Each number is 200 + 40 x the weight over its row's rms, rounded and kept within 0 to 999. Layers, rows and columns count from 0. The size before them is the row's rms in percent of the matrix's.

# layer 2 MLP up, 1536x256, rms 0.0836, rows 697-751, columns 128-191
106,275,157,224,188,200,274,161,246,207,190,174,178,231,188,165,229,171,138,209,176,133,192,224,203,208,118,253,190,184,198,172,166,213,175,244,159,268,246,145,165,174,244,156,177,163,142,225,139,135,218,244,226,117,223,178,249,224,210,179,247,244,100,235,239
103,213,225,171,182,227,201,173,112,238,195,241,220,212,140,199,150,203,218,213,181,223,168,224,157,205,202,121,175,157,167,150,166,198,150,259,201,229,180,278,211,189,288,265,240,128,160,189,127,224,171,211,157,123,245,208,236,110,173,195,127,222,250,242,210
106,283,152,167,198,197,194,207,167,242,162,268,198,185,151,221,227,172,194,152,200,37,224,203,193,165,132,216,83,205,201,204,211,181,209,164,182,220,171,128,279,146,240,137,168,221,145,158,201,208,159,158,234,155,180,110,106,180,173,234,214,183,143,239,216
100,209,167,206,170,226,256,184,176,192,125,159,196,214,254,232,195,227,166,172,146,192,117,167,165,199,213,208,191,257,178,193,112,116,248,247,232,184,195,261,231,294,199,185,144,213,170,160,226,132,259,153,120,196,139,122,155,162,166,204,228,177,271,232,132
100,232,194,173,232,217,189,149,187,222,197,120,153,172,248,177,231,197,134,308,242,203,235,228,213,221,124,145,238,212,172,245,223,171,223,198,201,175,149,196,219,211,118,181,171,96,161,166,261,229,258,200,187,109,209,207,237,252,247,258,134,251,215,286,142
105,241,137,178,277,272,141,198,216,267,157,236,306,209,140,210,170,141,178,184,241,87,155,148,215,204,196,232,159,207,218,136,150,222,243,191,233,218,166,227,165,184,260,95,259,237,257,175,218,195,186,169,220,224,196,171,204,268,127,198,235,175,181,260,200
051,246,182,222,274,239,249,172,181,214,221,136,207,272,183,212,199,243,179,286,269,166,216,226,177,199,180,208,284,153,242,151,112,217,257,210,166,164,176,174,212,198,155,186,205,136,176,165,215,219,184,236,238,135,256,96,266,138,189,198,129,203,184,197,177
104,184,181,193,226,196,205,112,209,199,126,175,261,155,173,221,160,193,205,226,241,143,245,187,188,222,221,195,219,307,262,222,271,167,291,219,149,134,198,211,136,284,245,225,145,234,248,156,237,175,213,180,162,182,192,193,233,243,205,238,255,229,152,255,175
099,319,113,209,230,179,215,139,240,246,139,148,244,144,241,275,218,239,189,154,196,116,183,123,230,134,252,224,142,179,231,150,187,184,228,182,171,181,202,232,127,222,153,277,186,202,213,247,250,219,177,178,212,150,183,208,192,262,172,188,194,162,229,178,173
114,241,188,143,251,227,226,249,165,208,206,156,210,194,154,257,245,239,263,272,86,99,217,212,181,178,164,180,235,227,195,251,251,206,128,187,210,230,179,193,203,154,201,153,153,140,164,236,266,145,228,249,189,218,141,177,198,191,248,204,160,148,224,157,215
096,211,173,299,201,233,169,254,233,210,198,130,157,233,151,192,146,166,161,218,236,104,138,258,178,209,201,180,189,199,185,189,109,193,201,194,169,205,205,257,154,173,277,268,187,230,204,142,190,200,185,195,153,172,144,129,235,213,175,223,261,177,138,196,168
114,214,248,200,284,229,239,214,163,199,258,238,233,176,169,161,176,244,234,218,222,216,245,205,98,126,224,220,212,239,225,179,180,184,198,293,181,217,88,148,112,258,214,193,185,169,283,223,218,193,196,213,179,195,265,161,273,223,227,256,233,177,224,225,261
093,169,141,192,242,223,204,195,199,252,169,170,193,161,217,158,202,191,161,177,196,186,233,243,163,226,213,188,208,218,174,120,209,242,300,186,148,180,224,223,167,257,180,154,197,227,137,255,272,176,201,170,182,148,262,204,199,179,161,152,235,218,239,189,145
096,232,229,212,189,183,219,241,220,225,182,171,158,211,253,171,262,268,207,223,254,226,134,194,167,182,201,286,235,166,157,202,172,228,284,154,226,133,224,190,181,258,215,211,272,203,139,225,217,167,240,187,139,181,196,169,200,167,189,228,187,246,245,155,224
093,227,123,230,230,200,149,187,172,282,209,159,170,218,176,158,148,183,235,124,171,152,259,146,155,52,199,212,184,191,178,187,247,186,262,252,276,263,169,221,190,213,185,212,194,245,182,177,161,166,234,165,247,179,215,140,157,177,216,268,103,126,125,242,198
103,202,186,137,211,204,245,218,205,220,207,214,153,219,226,170,200,177,192,131,189,129,242,170,180,117,203,166,176,208,207,134,213,195,159,195,164,219,235,201,168,270,228,273,131,96,153,205,138,195,167,265,131,195,164,158,159,149,216,254,150,194,135,262,145
118,259,152,143,283,288,160,191,158,178,206,175,222,234,119,145,161,189,191,244,245,179,180,167,102,235,186,259,237,200,271,181,200,138,200,283,173,177,243,156,194,208,155,178,181,201,269,194,208,134,145,204,232,201,235,188,261,145,178,247,170,211,211,182,244
100,173,183,239,211,206,225,155,199,237,176,177,190,267,152,189,192,245,179,234,205,225,140,202,168,252,305,145,196,172,176,208,172,188,205,214,192,144,258,197,208,170,179,321,197,144,234,192,208,200,182,211,195,151,235,239,218,248,231,243,228,153,176,220,177
102,210,135,134,195,196,241,179,202,200,228,183,216,218,188,260,181,219,99,189,154,226,229,234,110,180,173,185,231,233,227,209,193,198,208,173,248,226,236,266,143,185,197,193,195,192,186,231,256,226,206,193,264,103,229,145,176,207,250,173,171,148,142,270,174
106,214,243,196,173,225,202,228,187,157,97,250,223,239,203,224,186,296,227,238,176,122,182,208,185,240,277,180,212,244,240,197,174,223,220,219,151,172,165,161,164,118,140,220,276,178,144,201,159,154,208,259,183,156,197,207,189,226,216,173,151,173,144,130,161
100,176,143,214,236,211,175,258,149,249,156,182,225,182,223,178,171,237,240,220,205,215,137,212,123,157,206,196,182,147,246,182,166,190,180,203,176,213,161,240,120,203,267,200,215,188,229,244,208,213,174,221,166,204,211,150,211,188,158,171,268,279,158,154,155
091,181,144,190,246,308,232,279,187,218,168,152,174,111,87,197,254,243,170,193,184,201,171,229,118,283,238,194,131,257,193,194,241,229,166,175,169,210,172,193,195,244,168,191,168,186,157,157,214,221,186,213,180,232,209,179,283,157,121,282,196,216,189,202,212
088,268,180,143,271,236,209,225,124,214,167,205,254,100,215,134,191,244,129,167,243,135,158,218,225,159,207,194,169,265,184,200,207,177,195,189,172,235,323,237,227,194,262,188,112,204,216,179,170,183,156,233,262,164,147,157,236,237,195,217,202,197,184,223,219
097,152,177,240,234,206,212,225,182,228,196,135,220,121,187,236,137,192,177,195,200,147,178,217,158,140,170,162,213,182,168,133,194,222,158,174,176,122,182,223,174,212,247,226,81,148,232,235,168,169,223,210,229,198,269,160,249,202,195,229,223,159,183,221,114
107,254,189,242,182,234,196,99,223,195,173,199,161,234,160,241,202,176,177,245,215,140,184,133,193,191,227,225,201,233,217,171,220,241,195,174,212,269,231,205,209,269,259,203,217,145,163,177,264,231,179,186,253,204,190,191,242,220,97,281,127,209,185,191,191
087,159,158,246,147,217,174,218,224,235,262,277,124,225,193,182,211,242,217,199,207,192,171,236,228,275,231,224,158,126,227,216,138,186,178,227,173,248,188,172,116,192,164,195,180,196,205,167,203,201,222,307,189,153,180,148,179,86,193,178,154,186,197,192,181
096,220,187,134,237,174,273,191,243,220,140,203,263,293,155,137,188,169,178,224,187,159,181,192,203,187,230,173,125,200,236,210,154,161,211,182,219,206,160,270,160,237,213,178,173,191,224,193,242,185,147,234,174,220,229,155,203,208,137,282,207,235,202,234,109
097,251,175,252,209,234,283,163,203,257,200,215,251,165,166,188,230,258,210,209,258,137,167,199,105,181,226,173,147,159,232,166,229,199,208,208,170,192,182,179,176,124,211,139,136,110,174,219,211,205,167,228,165,162,224,213,183,226,218,241,215,176,164,286,250
098,186,144,151,189,231,242,164,174,156,207,276,268,157,209,198,256,136,183,165,190,67,258,206,245,207,239,209,205,217,219,186,207,225,163,151,159,158,170,245,278,184,227,228,207,206,150,232,234,254,209,162,216,153,150,191,144,157,188,228,215,209,167,181,218
111,162,199,217,206,203,212,173,188,181,187,202,174,273,146,253,141,191,150,290,174,203,172,271,219,223,269,213,154,180,242,197,145,173,211,231,238,168,219,213,219,186,267,201,153,282,248,184,250,211,210,259,173,166,208,144,171,219,222,215,216,224,145,263,228
096,242,194,195,268,237,293,176,179,186,127,264,138,192,165,197,191,152,227,184,213,190,237,152,172,184,181,141,228,198,226,178,164,272,258,175,182,207,258,207,197,192,227,247,249,172,196,143,213,184,186,193,221,203,178,141,220,227,157,120,254,150,270,280,155
103,130,183,181,203,227,213,230,235,238,162,155,184,150,159,168,171,160,205,143,177,196,227,203,169,164,130,262,199,211,229,197,254,202,256,196,209,223,230,204,232,140,173,179,257,154,169,250,192,214,180,155,218,177,235,178,192,181,213,231,166,250,236,145,183
105,220,242,212,183,189,230,166,225,235,134,229,180,167,113,201,201,249,254,248,216,172,232,249,196,110,205,199,178,176,257,209,185,175,249,190,258,179,204,181,249,205,202,232,291,146,197,263,149,209,229,191,139,192,192,134,111,251,181,198,189,213,126,203,200
110,243,170,178,244,252,185,236,220,207,156,143,215,237,207,202,210,189,211,217,156,197,214,184,211,164,195,225,269,252,188,241,185,233,210,205,160,106,246,199,244,189,254,122,182,199,138,160,192,220,249,227,219,178,166,158,207,202,244,205,176,217,188,140,103
088,166,163,235,218,212,176,140,180,224,183,160,238,235,232,152,189,161,237,185,249,151,186,241,48,144,222,212,204,148,198,201,130,186,172,156,178,207,234,187,127,206,239,225,244,180,201,192,211,204,211,278,129,210,171,170,196,223,224,232,217,178,269,156,217
101,245,203,250,189,253,266,211,150,202,177,157,237,148,244,110,218,213,119,176,209,193,128,231,205,279,237,213,234,198,246,179,162,205,201,184,273,211,147,214,189,142,149,245,175,137,141,170,199,186,203,293,147,210,192,176,232,159,92,251,149,159,162,200,261
105,196,224,260,161,218,222,173,240,191,252,230,178,182,106,212,249,289,216,231,198,219,183,189,217,225,188,225,239,248,135,169,170,194,215,234,117,241,220,204,220,162,230,248,167,181,231,231,248,181,189,256,183,160,192,172,252,258,289,196,190,274,206,217,213
095,218,123,193,261,208,148,247,187,178,129,199,135,213,210,213,161,204,217,159,166,189,226,162,197,236,250,144,196,192,156,194,196,232,236,214,169,199,197,243,230,277,206,100,196,221,227,202,202,238,137,246,231,203,205,209,157,162,149,192,146,194,199,164,154
103,215,175,93,234,265,237,188,188,303,181,216,214,234,119,252,201,266,181,213,226,236,121,198,171,204,180,223,143,211,145,217,211,249,205,192,229,126,258,221,149,194,240,235,191,178,179,208,177,177,211,186,158,177,171,168,243,265,206,257,142,213,193,165,125
098,184,168,215,218,234,266,164,233,193,199,193,138,190,161,211,248,204,180,299,235,236,206,108,217,180,156,184,215,140,205,219,185,216,150,204,179,217,109,251,244,200,208,219,144,234,190,267,201,157,108,268,199,180,157,172,207,159,246,235,207,257,202,225,225
100,239,192,121,199,215,252,225,135,301,171,193,229,178,185,160,247,167,197,178,251,170,159,174,170,208,118,140,249,288,159,226,181,103,206,261,258,220,227,196,161,194,163,220,139,141,160,133,147,148,233,247,215,203,249,182,181,189,185,249,220,159,217,174,190
097,188,244,212,230,217,162,146,167,190,118,184,241,120,205,203,153,213,227,219,151,195,256,258,161,218,246,155,203,249,175,227,94,157,150,224,235,273,206,197,218,209,185,160,165,162,197,99,202,256,202,254,195,191,166,209,226,256,253,180,275,204,164,185,202
105,230,207,116,181,222,249,173,120,218,186,135,172,149,186,226,138,189,200,220,189,178,182,213,162,200,204,134,219,219,222,222,210,228,253,258,189,214,147,241,217,237,188,227,246,165,232,262,225,250,175,210,187,141,171,150,255,183,272,264,208,222,182,162,172
094,189,162,187,204,150,167,235,194,264,213,204,166,188,188,167,210,223,128,243,161,160,178,225,187,194,209,168,319,225,210,179,237,169,183,268,192,235,220,181,205,252,160,207,210,260,194,185,203,177,180,198,193,154,222,167,251,216,222,205,199,226,149,231,240
093,251,241,273,226,231,270,223,127,269,183,150,205,140,144,192,198,232,215,202,127,169,307,210,160,268,240,203,158,218,202,206,230,216,275,180,124,254,208,247,224,144,188,173,239,165,212,127,156,228,190,153,155,126,230,199,220,149,165,161,166,156,190,256,201
104,193,215,186,253,214,229,221,196,261,126,185,206,236,184,127,266,196,212,210,263,170,220,135,214,281,130,228,202,136,193,262,132,192,172,205,191,158,201,245,138,174,290,269,240,182,147,147,153,263,114,165,179,160,146,207,223,256,234,203,141,178,196,243,187
106,203,144,164,195,208,206,210,167,256,210,216,210,209,222,207,174,231,233,243,184,174,169,274,172,216,297,187,220,189,214,154,182,170,253,190,160,253,232,219,203,260,249,202,169,219,201,232,207,226,222,155,190,175,197,160,258,285,162,147,189,238,192,214,168
097,225,220,209,221,253,223,251,192,208,172,202,180,129,160,167,249,215,120,219,222,223,231,212,98,122,194,215,232,174,223,242,231,168,195,241,173,196,184,283,139,183,223,150,285,166,156,204,110,191,115,269,148,243,115,224,215,161,189,183,223,128,199,227,210
091,263,199,283,185,213,236,144,114,263,211,226,219,209,171,173,244,240,196,230,197,217,202,192,211,199,217,189,193,125,188,308,212,143,200,225,210,198,163,170,159,127,249,178,183,269,219,139,205,198,115,180,170,185,230,120,186,237,186,293,215,195,119,182,132
109,186,237,167,218,226,203,258,187,240,190,179,236,235,158,223,169,161,200,232,264,212,193,244,148,206,177,165,212,188,270,186,157,194,205,192,201,156,204,200,211,159,200,212,154,195,148,245,238,212,174,186,200,191,182,210,253,186,208,245,186,210,192,181,199
106,251,205,224,219,237,246,215,140,224,188,175,248,169,172,187,168,229,201,142,194,200,95,160,147,294,214,277,139,220,219,116,203,201,219,170,200,244,252,206,237,261,249,209,207,165,263,206,164,199,210,174,214,189,205,234,183,169,191,281,181,285,215,209,101
103,263,113,198,213,243,280,200,207,193,195,243,216,145,251,200,205,225,108,201,148,129,198,200,182,208,242,145,196,159,166,176,249,188,145,187,154,230,300,203,180,126,199,220,230,225,194,156,232,183,181,248,231,209,205,177,243,178,224,228,256,198,227,293,160
088,240,157,162,201,177,301,158,202,231,222,184,242,180,233,176,298,216,213,155,181,224,234,191,193,195,227,238,199,210,155,271,223,242,155,255,242,139,202,234,188,139,248,204,177,252,177,161,195,168,200,212,202,164,227,177,234,216,183,322,219,156,122,171,84
112,182,137,123,236,222,191,214,203,170,132,184,162,136,167,244,194,228,181,183,207,221,226,244,215,203,266,194,253,194,211,173,129,190,185,185,173,226,167,197,121,167,220,242,225,224,175,260,221,181,132,155,142,152,194,177,277,135,115,171,288,168,216,157,229
110,217,240,205,239,190,148,241,191,192,185,160,197,170,107,250,207,222,190,226,184,171,213,141,187,171,208,232,224,156,172,196,242,127,218,202,182,171,211,108,279,185,181,267,222,192,205,170,169,175,215,196,188,210,277,133,156,201,250,231,254,218,206,203,154
# layer 2 MLP down (transposed), 1536x256, rms 0.0713, rows 697-750, columns 128-191
103,236,216,183,180,197,221,246,158,115,159,167,225,212,234,241,215,133,183,212,172,189,131,317,100,186,247,188,179,247,206,213,159,223,205,256,226,158,186,156,249,193,175,220,226,169,118,193,204,189,188,226,206,179,235,228,206,245,181,193,199,161,124,217,175
102,184,234,193,145,200,237,186,131,142,241,201,266,201,235,163,154,227,241,194,205,261,187,279,162,149,188,167,226,200,149,180,179,163,297,204,296,278,235,198,180,169,235,178,184,168,149,211,223,249,253,250,173,159,201,295,238,172,208,221,207,200,267,203,186
109,183,131,271,166,151,198,258,179,236,235,246,221,230,204,213,299,235,202,148,193,182,269,220,212,148,211,213,228,255,145,246,163,214,222,189,261,248,230,239,273,170,255,150,143,245,152,135,209,244,213,234,188,234,205,223,202,182,184,192,236,129,212,218,181
100,172,204,190,179,291,173,150,248,204,152,238,162,182,276,230,246,182,179,205,167,223,194,131,191,276,265,245,262,216,219,209,152,216,237,233,331,289,210,263,246,194,224,230,152,205,127,254,227,163,207,259,244,252,194,218,207,167,219,139,181,188,209,247,178
104,257,219,241,238,194,174,224,252,145,129,150,254,170,188,200,197,177,116,151,261,245,194,198,144,169,209,174,170,236,146,142,227,270,244,267,194,207,215,196,203,263,167,219,235,195,196,120,266,178,276,221,208,221,167,349,244,193,221,205,171,188,246,190,196
108,252,178,231,272,240,234,164,213,220,173,205,269,212,201,241,186,172,292,160,225,170,225,224,132,185,202,174,240,98,204,158,208,212,257,197,211,211,225,246,171,167,215,176,238,242,183,189,208,209,223,171,226,269,245,181,264,287,219,167,205,179,181,229,186
033,124,221,200,218,210,171,193,201,192,200,163,201,168,209,171,147,198,208,280,152,146,204,158,168,233,150,167,257,178,219,165,214,157,249,164,236,161,190,106,163,234,266,198,223,224,194,235,235,175,222,222,244,135,142,209,99,229,201,136,149,166,163,160,210
103,149,94,137,171,198,258,162,226,163,212,188,217,237,233,192,188,126,202,145,200,182,280,233,150,257,180,111,228,191,270,195,171,215,171,216,169,165,193,204,194,254,207,205,127,197,153,201,151,197,260,208,142,185,191,184,192,195,212,231,192,152,135,167,202
100,136,227,148,205,251,199,161,148,132,198,194,155,240,231,189,211,200,160,248,236,324,199,176,224,143,170,98,244,209,222,136,206,182,207,236,220,253,153,242,240,253,257,276,170,170,205,185,186,175,211,143,248,161,140,245,224,108,165,206,183,189,212,182,215
113,135,173,153,304,255,188,265,239,158,311,152,120,236,210,213,189,169,232,272,146,169,243,124,206,206,191,213,258,213,175,223,173,239,99,192,208,251,141,242,194,242,219,156,211,279,163,239,279,188,178,155,163,244,178,166,195,207,167,148,211,155,190,166,278
097,188,240,235,229,192,222,190,213,191,234,202,236,259,220,223,228,191,221,222,230,206,219,150,276,200,161,217,92,192,217,240,190,166,238,173,298,160,227,199,223,170,251,206,198,214,261,178,195,205,184,223,226,201,214,165,213,137,197,205,213,183,238,181,261
109,195,175,151,256,264,140,166,210,203,253,188,245,265,232,207,232,207,250,218,215,197,214,157,210,183,122,178,178,182,194,212,193,159,283,215,219,236,149,222,161,164,190,181,201,234,240,269,264,234,199,143,156,149,226,233,154,161,177,236,177,204,239,203,224
096,168,198,236,256,216,164,239,188,169,200,239,216,200,186,278,262,121,214,170,210,200,226,194,169,195,272,70,218,198,215,204,223,223,236,152,291,272,150,189,217,244,226,187,235,283,176,216,170,181,331,248,200,213,171,234,131,205,162,172,243,184,225,170,184
096,243,215,259,240,230,222,277,227,162,213,206,169,193,195,231,203,197,212,129,195,163,202,178,203,184,160,246,277,276,143,206,205,210,209,89,174,224,180,272,201,307,186,271,124,241,184,174,122,229,202,170,224,125,182,135,202,120,159,195,187,193,198,212,218
094,164,143,167,195,211,194,122,165,250,177,182,167,176,204,238,257,196,219,243,172,161,250,159,173,249,228,169,243,179,287,254,225,142,121,176,172,222,184,192,198,202,200,141,216,211,180,178,221,228,124,154,290,197,172,215,222,195,186,192,247,256,286,248,198
102,168,191,165,257,202,162,235,198,251,202,191,230,230,220,234,254,283,319,154,286,205,226,243,241,182,178,173,247,156,256,243,133,193,237,197,288,180,210,218,221,134,182,223,269,134,235,285,200,183,191,243,292,213,155,239,216,257,220,242,251,167,217,192,235
114,202,219,207,194,222,198,172,199,206,298,140,278,189,185,220,216,130,245,164,151,168,258,225,147,210,253,227,224,152,104,174,221,165,284,160,159,225,222,142,263,165,188,247,250,348,189,255,169,242,150,119,251,201,229,262,212,176,175,214,190,269,181,152,254
101,232,203,206,164,111,209,177,151,207,215,194,176,245,231,230,194,214,223,170,204,282,169,240,258,207,194,229,176,204,217,208,108,252,201,214,208,146,214,205,168,192,294,257,269,189,202,200,232,189,207,195,265,192,255,302,198,221,200,237,193,310,194,143,208
106,221,173,184,161,251,241,201,238,167,241,277,195,223,257,214,261,129,188,182,271,210,195,250,158,201,205,217,205,153,269,211,207,207,151,204,233,189,200,146,148,217,264,154,262,217,200,246,192,184,207,206,217,251,253,151,152,193,163,129,240,218,185,227,204
107,195,272,261,174,183,171,199,204,191,215,90,179,204,159,231,224,241,197,254,187,190,246,147,180,225,209,196,196,162,221,182,195,263,222,237,175,172,205,181,255,229,187,222,258,168,191,231,224,210,153,224,172,123,225,219,149,182,222,239,173,172,262,226,176
100,251,181,208,219,207,177,138,204,168,196,212,99,200,253,180,225,217,283,230,245,236,173,260,166,173,275,213,221,126,262,270,164,176,291,138,234,208,171,184,264,232,162,235,266,264,234,248,197,212,188,213,221,152,261,215,153,178,165,160,140,255,224,223,232
095,189,184,204,180,189,194,194,182,271,247,161,213,224,159,250,181,154,104,167,197,162,152,166,180,202,130,141,183,163,196,192,185,245,237,134,200,199,193,181,122,225,219,184,144,188,255,252,214,246,190,181,214,214,181,223,134,184,99,242,143,201,186,212,221
091,154,237,216,218,152,228,200,210,211,216,209,207,297,223,210,182,206,198,164,112,215,232,201,275,164,283,176,227,210,172,223,190,233,256,146,223,154,97,251,175,144,197,273,243,161,199,208,198,144,327,188,181,247,213,195,196,276,247,140,261,200,166,141,226
098,316,186,192,211,293,271,200,200,236,207,209,164,214,199,289,153,228,215,250,221,129,241,216,241,251,250,189,218,192,186,184,281,224,221,118,202,171,219,131,157,167,157,261,246,202,232,132,175,259,159,200,240,147,179,127,127,204,183,183,161,178,176,201,259
108,193,88,233,148,155,180,217,238,221,207,155,216,198,169,217,232,194,221,216,208,139,221,175,230,166,145,232,175,302,198,179,104,148,205,207,140,183,212,139,166,178,195,277,167,209,166,167,221,224,230,113,246,242,222,223,239,170,112,215,164,247,204,186,216
090,240,209,171,212,268,198,188,156,244,153,129,213,208,182,175,163,179,234,244,205,165,211,214,220,197,181,208,236,182,189,131,242,156,186,187,240,157,278,226,210,255,225,203,215,173,177,177,208,226,155,181,174,268,193,213,240,286,113,168,239,225,154,269,241
099,138,230,234,254,213,265,128,168,170,132,177,153,148,174,260,279,124,210,171,234,242,138,228,246,240,170,174,123,156,237,205,210,193,164,163,196,210,223,181,228,190,132,213,183,189,187,226,225,171,231,196,233,196,248,178,170,230,189,156,239,150,196,235,215
099,176,190,160,225,172,194,298,217,198,135,171,202,223,219,290,214,103,174,194,128,177,220,221,147,176,127,167,130,221,235,161,212,170,149,188,209,126,229,188,210,173,149,208,221,218,142,183,241,221,270,187,240,167,181,216,227,238,251,212,197,168,156,241,170
096,142,244,264,181,171,109,212,163,191,146,200,116,226,162,171,229,232,236,204,167,298,165,285,175,162,140,156,216,209,226,199,203,274,225,275,210,180,207,180,147,151,159,203,208,217,130,162,210,155,170,172,207,198,276,275,223,148,151,182,205,144,232,193,197
107,226,239,161,190,175,167,126,228,187,161,251,163,194,216,284,244,162,212,200,207,232,207,253,211,179,207,225,148,159,150,173,161,171,198,209,196,193,173,248,191,244,190,162,135,246,178,182,268,243,227,197,213,252,176,226,201,207,179,150,234,225,180,198,239
099,197,175,199,249,180,218,190,249,221,224,246,171,171,207,231,237,212,193,186,193,169,166,176,156,228,200,190,249,165,167,284,204,269,258,80,222,184,136,195,219,282,180,237,251,226,275,122,282,208,208,241,205,238,209,198,184,146,234,149,234,143,191,142,202
104,180,301,205,189,220,152,203,274,142,234,198,264,171,210,195,168,147,209,238,225,181,231,191,151,259,206,145,176,187,208,193,228,227,160,135,233,153,129,265,259,137,172,229,185,184,176,176,158,253,158,190,231,177,128,192,217,255,220,196,181,241,221,244,232
107,218,170,208,187,161,246,189,212,191,226,237,157,139,128,143,176,111,161,218,237,244,201,228,194,140,146,134,134,218,189,194,290,227,183,165,267,208,125,175,191,241,207,311,186,267,181,196,165,244,211,211,182,249,201,154,129,184,91,228,195,170,205,285,304
108,186,240,214,150,189,161,223,209,220,162,185,205,154,193,291,214,231,210,249,146,290,212,145,216,194,123,231,208,237,184,164,188,233,124,165,229,170,256,247,206,219,228,194,198,227,102,251,248,257,215,193,205,166,212,204,167,236,206,135,219,192,225,247,191
091,195,171,273,246,217,236,245,196,293,202,224,176,239,167,217,248,191,123,218,138,220,206,109,249,223,208,222,240,206,198,203,264,228,247,242,165,211,200,191,203,206,229,181,147,150,175,166,155,155,221,184,252,195,155,278,237,230,171,192,177,236,150,220,157
096,223,256,154,120,142,205,179,133,184,239,172,272,158,170,177,213,244,169,207,191,229,171,232,140,181,250,204,139,189,165,195,174,248,189,198,300,199,190,176,198,226,181,250,177,160,145,207,237,232,260,174,191,207,239,262,137,151,208,280,188,182,216,186,202
100,161,220,149,281,288,188,199,190,172,161,192,186,221,191,183,152,199,217,137,215,365,230,219,235,194,227,201,216,203,221,221,200,273,191,160,271,205,177,227,182,150,200,179,176,169,281,275,254,167,167,182,159,256,158,184,190,188,118,197,314,232,195,247,162
098,219,260,216,205,165,201,239,177,159,165,228,201,180,265,242,229,148,223,143,193,208,199,291,234,295,141,282,163,169,240,177,273,190,172,138,200,171,148,205,165,277,251,136,215,149,199,295,202,189,235,194,248,187,170,141,258,163,189,141,206,291,232,240,246
100,245,229,172,176,199,221,246,265,228,215,123,273,218,202,224,192,268,166,173,221,199,156,277,150,231,183,228,250,180,150,172,202,182,184,96,158,218,216,166,153,209,237,198,200,249,168,129,148,270,189,219,192,216,160,162,156,186,155,230,225,242,165,228,162
092,244,231,184,175,183,240,191,244,224,262,196,144,197,212,199,164,191,212,212,242,157,154,162,94,191,292,177,275,131,250,154,164,163,227,201,191,181,142,134,239,196,205,219,215,215,250,125,167,231,255,170,219,158,209,199,193,218,180,193,234,240,267,203,203
101,232,213,211,170,200,175,208,220,228,251,193,291,210,153,208,209,183,205,167,220,235,151,152,202,210,148,196,200,259,147,177,142,170,192,220,242,210,171,227,169,285,85,221,227,316,197,181,245,159,228,199,177,207,211,271,151,173,205,211,133,186,203,166,155
097,203,231,153,189,165,149,173,204,210,205,214,226,211,197,264,192,117,281,291,198,225,216,200,248,253,274,261,176,232,171,174,201,111,209,261,162,204,168,177,193,224,182,216,165,258,187,315,238,142,204,159,172,164,197,258,148,191,284,211,167,254,203,180,172
104,227,112,267,197,202,285,293,236,193,205,179,221,137,193,208,212,173,258,156,211,161,121,180,187,282,123,197,166,190,260,205,181,238,239,238,199,260,195,147,204,159,271,235,283,178,202,201,180,253,180,190,267,173,205,168,180,169,163,219,153,190,186,177,159
097,298,169,187,210,234,230,219,137,238,177,200,157,190,211,136,159,174,229,93,264,243,221,246,69,186,226,167,187,205,201,165,198,200,183,176,218,168,161,230,128,158,198,214,210,198,235,235,183,146,306,251,231,263,183,233,127,192,176,130,170,144,177,158,197
097,262,223,305,236,211,178,230,179,152,221,174,255,189,127,239,214,145,203,211,236,236,258,243,206,236,238,183,267,215,203,221,157,213,174,146,181,236,281,169,164,245,242,129,227,138,134,209,170,275,274,226,224,191,209,241,196,165,150,267,202,158,261,165,187
106,203,189,97,195,175,236,182,181,205,194,219,232,184,203,285,219,222,193,250,194,251,251,187,163,204,226,194,179,242,204,161,150,196,212,265,85,125,177,219,207,223,216,234,237,204,209,133,275,182,153,224,166,240,154,221,260,215,239,126,231,194,250,198,234
103,205,172,252,195,211,229,124,193,223,274,150,176,235,197,231,162,177,249,187,167,196,218,191,219,263,222,228,197,214,181,195,218,168,201,223,166,196,188,247,162,184,222,224,197,236,209,195,163,264,207,171,272,214,186,227,341,256,122,173,218,148,133,264,220
099,247,135,246,187,183,195,260,278,172,254,197,224,164,177,163,242,233,258,227,231,283,205,192,222,193,188,269,256,197,214,171,214,270,191,243,184,213,167,212,148,211,187,235,210,164,225,246,256,262,271,287,236,254,112,305,183,124,150,230,103,266,219,210,205
099,151,167,153,212,199,170,200,219,162,187,256,235,145,231,176,144,203,227,230,234,183,242,175,149,161,235,144,198,212,194,172,220,177,194,178,269,213,208,214,218,208,223,180,224,199,224,193,169,178,166,149,201,244,293,167,207,205,180,159,244,226,232,177,228
106,217,291,264,208,246,168,186,242,212,245,259,220,177,261,197,184,164,133,187,183,271,188,219,187,286,202,164,158,107,292,203,186,209,285,216,216,197,244,176,190,256,251,225,224,151,136,210,170,273,209,232,245,168,113,227,250,167,195,220,224,218,190,257,239
104,163,251,197,240,196,153,167,195,188,191,183,149,161,283,249,218,214,186,210,224,241,172,137,246,189,273,237,219,167,240,223,175,252,188,218,199,313,165,143,186,280,194,245,224,212,172,238,122,240,200,171,207,195,244,188,189,156,249,191,151,194,215,151,287
099,241,232,268,175,240,227,219,232,218,194,262,191,169,155,246,204,201,220,171,199,252,187,206,183,221,145,219,178,201,162,169,239,334,177,183,176,269,183,261,219,246,227,167,271,258,227,202,156,224,233,194,143,261,205,212,178,153,182,198,121,195,226,140,222
096,163,181,209,261,190,168,219,169,146,112,221,253,191,197,189,192,160,205,205,205,183,160,244,152,199,233,168,166,192,190,183,157,260,200,161,211,146,186,224,279,212,192,233,177,236,202,228,132,149,223,187,207,235,188,129,235,217,166,154,262,249,189,228,213
111,192,191,234,247,216,234,190,240,225,165,168,182,185,181,144,262,264,159,163,263,287,206,203,172,247,232,237,267,230,156,194,186,200,162,164,218,200,168,173,197,201,110,273,181,236,240,296,311,176,169,207,204,178,185,161,186,140,167,224,242,206,249,220,280